config.yaml
d_model: 192
n_kv_head: 3
head_dim: 32
vocab_size: 1521
activation: "swiglu"
qk_norm: true
parallel_block: false
init: "trunc"
beta2: 0.95
lr_head: 0.0148
doc_mask: true
train_tokens: 994200000
Each number is 50 + 12 x the weight over its row's rms, rounded and kept within 0 to 99. Layers, rows and columns count from 0. The size before them is the row's rms in percent of the matrix's.

# layer 4 MLP gate, 1536x192, rms 0.0912, rows 778-794, columns 128-191
103:54 48 38 64 38 56 41 42 54 46 49 48 34 26 34 59 42 60 86 48 46 63 60 43 43 44 59 62 53 43 44 48 36 34 47 33 55 28 55 42 59 53 54 50 48 45 30 44 43 63 59 46 58 45 51 15 58 59 65 63 16 58 60 39
095:59 72 58 48 58 48 50 42 39 52 56 36 49 32 54 24 34 54 55 69 55 39 59 61 46 51 45 60 57 41 34 40 46 58 69 58 31 61 47 52 67 57 42 53 51 43 42 24 51 47 56 31 83 40 47 33 58 39 52 37 27 53 45 45
104:56 65 55 42 61 44 47 51 41 54 33 24 47 60 48 45 53 33 55 50 50 54 38 20 47 48 57 52 39 44 51 46 49 31 40 51 59 77 44 42 40 39 25 60 46 55 42 55 46 37 54 46 58 57 47 54 53 58 50 55 42 59 72 31
100:51 42 49 38 53 52 51 60 30 55 63 43 54 47 56 53 63 59 53 36 47 58 47 43 50 50 63 60 37 58 45 33 55 50 56 65 48 56 60 49 45 49 44 48 70 48 53 41 62 36 40 39 57 49 59 49 39 52 63 54 15 46 32 42
096:50 66 69 54 44 76 61 47 58 58 64 69 51 53 52 60 61 49 46 54 55 80 62 41 39 52 42 55 39 55 30 33 49 46 29 56 41 53 50 63 58 85 28 70 53 58 64 53 22 64 49 41 50 58 49 37 62 45 17 46 42 47 43 48
094:69 48 54 52 53 57 57 50 28 49 35 64 61 60 60 26 59 58 43 55 42 45 50 61 47 57 40 58 55 67 49 55 44 33 62 60 33 53 61 47 38 39 57 53 51 49 60 41 51 38 45 24 53 40 30 47 72 45 37 53 60 32 37 52
096:35 48 67 57 52 55 52 52 49 42 43 37 68 55 48 56 45 61 46 66 49 30 75 50 41 55 49 50 40 65 52 29 61 66 77 37 59 56 68 27 35 70 56 39 53 63 43 48 57 42 48 40 49 45 61 49 50 45 38 66 46 66 38 61
097:63 25 56 59 52 40 44 58 36 59 43 56 57 53 50 65 39 56 59 23 55 39 51 60 64 38 25 42 51 60 44 71 63 46 67 54 67 62 45 46 59 58 39 58 50 44 47 48 58 50 59 60 61 19 42 51 28 52 59 68 49 65 46 66
091:54 62 59 52 58 41 47 46 30 60 29 36 37 37 51 45 69 46 47 50 54 54 56 49 39 36 51 50 56 54 43 67 35 52 51 37 70 43 36 62 65 73 53 64 50 45 58 51 42 60 58 39 42 53 31 52 36 40 48 31 46 43 56 91
095:49 71 44 47 58 47 39 59 40 51 81 39 49 32 46 45 54 50 32 59 36 68 65 73 69 43 41 48 27 30 49 55 48 45 63 46 44 54 54 43 36 32 72 51 37 54 42 34 44 52 53 60 60 59 47 60 69 63 38 50 34 52 52 65
108:50 72 78 57 62 58 46 42 49 47 54 63 47 45 53 62 39 38 58 59 71 49 65 15 69 65 44 41 57 63 64 38 54 53 43 34 65 67 44 44 64 45 27 33 57 30 65 36 47 52 34 55 51 49 52 47 44 58 49 70 26 58 64 50
102:39 47 41 49 36 47 43 53 46 60 27 42 38 66 54 38 33 55 59 69 54 53 64 51 71 55 56 48 57 48 47 79 39 55 50 69 48 37 40 49 48 43 48 39 42 52 42 68 69 55 47 42 82 52 42 41 35 50 70 46 35 53 33 52
102:80 47 33 42 52 35 54 40 62 45 50 41 47 51 41 40 43 57 73 57 48 52 47 42 49 49 49 37 56 69 52 34 40 33 71 60 48 61 57 32 45 44 42 80 36 53 69 63 43 56 44 45 47 67 35 55 42 56 47 76 46 32 47 59
096:64 77 52 44 49 57 55 50 74 52 64 43 37 46 65 41 38 47 54 59 37 50 55 47 38 36 47 53 64 68 58 36 42 63 32 50 41 42 58 57 46 55 32 60 56 37 45 53 35 48 56 37 31 49 67 68 74 52 47 54 50 45 58 61
094:41 47 59 56 36 49 46 70 53 37 42 61 48 32 41 44 44 58 44 70 56 38 39 29 61 39 59 45 47 38 59 27 49 51 37 30 57 68 48 48 45 08 40 53 56 37 30 67 31 58 39 51 38 65 40 52 43 51 49 46 44 38 47 48
102:41 62 51 61 52 44 89 51 48 67 45 32 68 35 57 42 58 42 32 61 43 37 66 57 44 36 78 63 50 48 52 50 37 68 60 49 29 36 59 40 16 36 58 45 51 53 25 54 52 51 59 46 66 35 41 66 75 59 39 64 41 57 59 51
098:51 40 25 42 64 50 37 58 33 54 56 29 42 42 47 39 57 66 34 66 58 56 62 32 52 15 54 43 37 47 36 39 62 51 58 41 54 54 39 47 68 60 72 24 34 48 59 40 47 62 42 30 69 65 37 30 38 51 41 55 54 47 61 46
# layer 4 MLP up, 1536x192, rms 0.083, rows 778-794, columns 128-191
105:48 49 52 60 53 34 41 62 34 38 59 54 54 42 63 50 32 52 26 49 45 51 36 49 64 55 51 59 41 48 66 38 59 72 36 45 47 36 41 69 47 46 81 43 41 51 41 65 43 36 65 68 42 73 51 48 42 47 41 58 41 44 28 42
090:45 61 50 32 48 44 35 32 51 35 52 40 41 38 39 51 56 43 44 45 42 35 47 58 37 56 56 53 74 54 33 51 33 60 42 66 50 59 57 65 67 56 31 24 57 59 44 34 67 43 55 57 68 50 48 51 23 45 49 34 33 47 37 45
097:47 37 49 55 61 56 58 55 31 56 31 74 51 42 36 46 47 41 57 58 55 49 42 38 36 34 50 49 74 68 45 40 31 43 29 56 58 40 66 69 53 41 61 65 62 46 38 77 54 55 46 61 44 37 32 49 44 31 46 51 11 41 56 61
101:49 48 35 63 47 43 41 43 66 48 38 73 45 56 45 43 54 29 75 47 79 56 52 61 33 42 63 50 21 45 47 42 60 67 30 61 53 47 76 41 56 58 59 51 43 60 64 57 67 58 51 47 44 45 45 38 39 54 54 61 41 26 57 72
096:52 31 48 76 44 45 49 44 61 58 50 20 73 45 58 49 50 46 40 56 55 25 59 56 50 45 65 31 37 33 62 72 61 22 58 41 49 16 29 50 47 58 44 45 52 27 67 46 57 47 59 34 38 40 40 48 48 69 55 59 56 76 51 51
095:58 69 56 54 51 60 61 46 56 57 55 55 54 46 32 53 64 75 25 56 39 60 30 39 37 58 33 70 50 68 57 36 51 36 66 60 34 25 56 56 40 64 44 35 47 26 63 51 70 63 59 33 53 43 64 54 55 54 58 58 51 61 43 62
099:42 67 62 51 45 51 58 43 48 35 51 47 45 63 46 68 43 32 48 60 53 60 55 47 41 54 15 55 57 68 49 60 54 31 59 50 47 63 58 58 49 32 36 55 51 54 51 44 35 42 47 51 40 47 45 64 46 33 33 61 31 39 50 49
101:57 73 41 43 54 48 60 67 57 52 38 38 41 35 37 56 52 53 59 43 45 45 60 57 39 52 51 58 56 56 31 36 41 55 20 73 52 47 53 40 32 54 39 53 70 57 60 38 38 42 39 74 58 71 52 46 54 65 16 57 56 55 42 65
094:43 68 50 62 52 54 45 43 43 59 54 42 39 51 26 31 53 58 35 51 51 47 31 44 49 37 68 40 46 44 60 67 47 61 53 50 47 28 27 58 65 51 67 63 50 17 56 49 47 67 44 33 32 54 43 36 46 46 45 44 40 63 67 60
095:41 49 53 60 68 54 48 65 65 38 59 44 52 54 56 58 36 45 61 50 52 45 80 73 46 60 48 60 39 55 53 45 56 45 53 54 58 34 56 52 34 68 55 34 50 58 23 56 53 57 55 47 32 55 49 52 32 57 43 58 55 40 56 50
104:48 62 38 40 50 52 50 50 42 44 56 40 48 52 31 55 56 54 49 36 45 47 47 58 58 41 44 55 40 22 68 58 49 48 31 49 62 69 42 51 48 32 57 61 47 30 59 53 27 33 30 61 40 38 51 62 66 80 36 71 55 85 31 59
103:41 52 64 37 46 58 58 43 39 34 45 76 45 52 55 59 50 38 50 53 47 43 42 33 45 67 57 42 53 30 64 69 50 63 48 59 44 59 47 54 41 35 58 62 35 49 48 52 48 44 53 60 48 51 65 70 77 53 35 50 39 60 32 71
102:52 35 76 62 51 24 34 68 41 52 67 57 71 44 57 57 69 58 51 54 68 39 46 44 46 69 55 43 62 58 55 51 81 64 43 49 56 42 53 56 49 48 64 54 61 32 68 59 53 74 50 36 77 51 36 42 40 52 21 72 57 65 54 54
098:65 31 43 58 43 59 40 53 53 32 41 44 33 61 62 70 67 41 32 60 48 49 31 45 53 55 51 29 57 46 62 40 50 46 57 50 48 41 27 59 41 37 41 43 42 46 43 54 57 47 51 34 51 51 54 63 50 50 82 53 47 63 47 51
100:53 48 48 71 40 40 53 53 49 54 38 38 39 47 54 68 53 54 42 43 56 37 39 39 47 42 61 51 53 53 43 49 37 37 42 64 59 69 52 53 61 50 51 60 53 71 37 69 51 56 41 56 49 56 63 83 24 48 40 37 64 53 61 58
101:45 74 61 66 46 49 61 31 42 51 62 52 44 42 26 47 55 37 53 54 47 47 43 43 62 44 46 62 40 58 41 60 55 42 48 65 44 41 43 34 55 43 44 65 68 46 55 41 68 22 68 39 52 40 47 37 60 52 50 66 40 59 67 57
096:61 60 58 57 57 52 34 63 43 46 43 53 56 42 42 36 34 28 16 52 56 34 59 49 46 57 53 49 32 48 55 53 24 55 69 47 45 50 27 51 37 33 52 39 48 57 51 58 36 28 52 53 52 46 49 54 39 61 45 69 55 58 64 35
# layer 4 MLP down (transposed), 1536x192, rms 0.083, rows 778-794, columns 128-191
106:34 54 25 68 61 39 60 44 51 41 39 48 54 28 48 47 74 57 63 26 50 39 36 57 30 38 58 49 55 52 00 63 34 59 41 64 46 45 55 48 53 28 74 44 59 42 28 50 48 51 39 45 48 58 40 58 44 38 53 51 61 52 50 50
091:37 67 48 51 52 49 56 27 37 40 00 49 60 67 42 59 57 52 46 34 42 60 36 45 44 29 65 57 44 54 03 46 53 40 45 45 64 42 51 63 58 42 63 33 60 53 71 50 42 44 77 59 61 45 45 48 62 51 44 24 56 37 53 54
098:48 54 57 67 42 40 54 64 59 69 34 66 28 41 48 39 68 49 61 43 53 46 60 47 59 52 44 38 76 51 24 36 33 69 51 72 50 65 19 66 45 50 52 48 50 60 45 49 38 54 39 38 46 62 55 69 59 61 64 59 39 68 55 42
107:67 55 48 54 21 49 45 69 54 62 30 60 29 50 62 44 55 56 46 42 51 48 44 58 39 64 51 28 64 52 43 48 53 43 36 49 54 49 36 37 50 66 56 46 42 14 46 59 66 53 75 47 32 52 55 54 44 47 58 53 44 51 44 28
093:60 65 56 59 40 64 53 49 53 46 51 39 59 59 53 69 53 58 56 37 41 71 68 58 51 65 45 78 43 67 83 45 59 63 25 45 64 43 51 51 49 34 43 64 50 56 27 53 46 47 57 45 35 42 51 63 50 67 47 35 69 45 46 57
097:31 35 33 59 63 58 62 11 46 46 51 44 42 36 32 64 63 57 46 54 58 29 36 72 61 54 63 37 64 62 27 45 35 47 57 46 42 46 52 43 44 60 62 44 47 77 42 43 58 61 55 42 49 54 39 47 62 50 48 49 35 46 46 53
098:61 43 41 25 44 43 57 40 51 51 49 45 28 57 76 48 47 47 55 70 50 47 41 51 53 40 55 82 83 64 55 34 62 54 41 55 49 59 51 63 48 65 47 49 57 50 58 72 40 48 67 53 55 57 58 40 46 63 33 40 37 44 51 46
102:59 44 41 59 71 69 46 30 57 69 51 46 48 43 36 44 49 52 65 56 39 53 42 67 63 35 70 72 58 32 65 24 17 50 54 33 47 53 66 61 53 69 66 45 23 63 51 54 42 37 61 41 35 63 52 60 41 41 55 46 31 44 51 49
090:36 55 54 47 34 36 62 68 43 60 55 42 42 58 53 41 53 74 45 40 55 52 45 51 49 48 50 37 52 46 55 49 55 58 49 33 44 43 76 42 50 65 42 49 76 53 42 57 79 54 67 41 64 68 52 36 46 64 60 40 56 56 44 68
097:44 22 49 55 39 49 74 52 54 37 54 39 48 44 53 51 54 25 69 67 42 53 43 56 44 52 67 47 27 48 27 38 51 41 42 47 50 46 32 40 58 54 62 42 53 47 37 59 50 51 62 36 42 54 63 53 38 40 49 58 43 27 40 33
108:43 68 76 53 26 55 51 45 63 64 18 51 46 49 41 61 55 56 39 50 51 45 47 46 52 60 54 46 48 45 31 74 66 54 37 34 41 42 36 32 44 53 39 44 58 65 49 37 41 38 55 63 33 49 61 50 64 38 55 49 58 40 47 46
104:46 44 62 31 44 36 55 72 47 55 68 75 33 51 56 53 57 53 33 45 48 56 45 39 29 62 61 27 54 31 22 36 53 60 44 20 57 47 56 59 41 83 37 42 75 20 46 48 44 57 34 46 43 41 53 43 44 40 42 37 65 40 40 54
102:35 26 53 45 34 56 37 59 50 59 51 28 31 56 48 49 45 50 60 51 53 60 54 50 38 53 51 68 30 50 56 23 52 39 37 52 44 29 58 65 54 37 63 45 59 44 56 20 68 31 55 35 38 55 55 48 64 59 39 60 44 50 28 56
100:74 52 45 68 47 55 50 55 55 57 70 56 51 60 46 53 56 54 55 54 49 51 58 45 48 47 80 37 37 45 34 75 67 50 62 43 49 69 60 55 55 55 47 68 39 99 57 59 45 67 46 42 60 23 66 59 55 63 65 61 54 57 57 50
105:50 63 60 45 39 38 44 56 36 50 44 55 41 61 59 53 76 51 42 36 56 52 55 68 57 40 27 27 52 37 78 63 48 58 30 53 48 45 62 66 38 51 54 51 64 23 69 41 38 43 44 59 45 58 44 52 44 40 43 58 41 71 58 48
104:48 63 53 45 38 59 39 44 51 60 38 63 64 48 56 69 59 53 45 62 61 23 47 69 54 42 57 49 65 31 58 61 40 48 42 44 46 31 51 56 53 72 45 40 45 41 53 49 53 56 47 50 44 42 57 52 47 45 51 35 30 43 55 39
100:49 49 67 44 33 30 42 21 34 66 34 58 31 51 52 61 66 47 55 43 58 63 52 45 67 59 45 57 46 63 75 48 56 44 59 57 60 34 44 51 39 44 44 59 74 61 39 43 55 34 51 41 37 41 46 56 42 27 33 63 53 62 50 52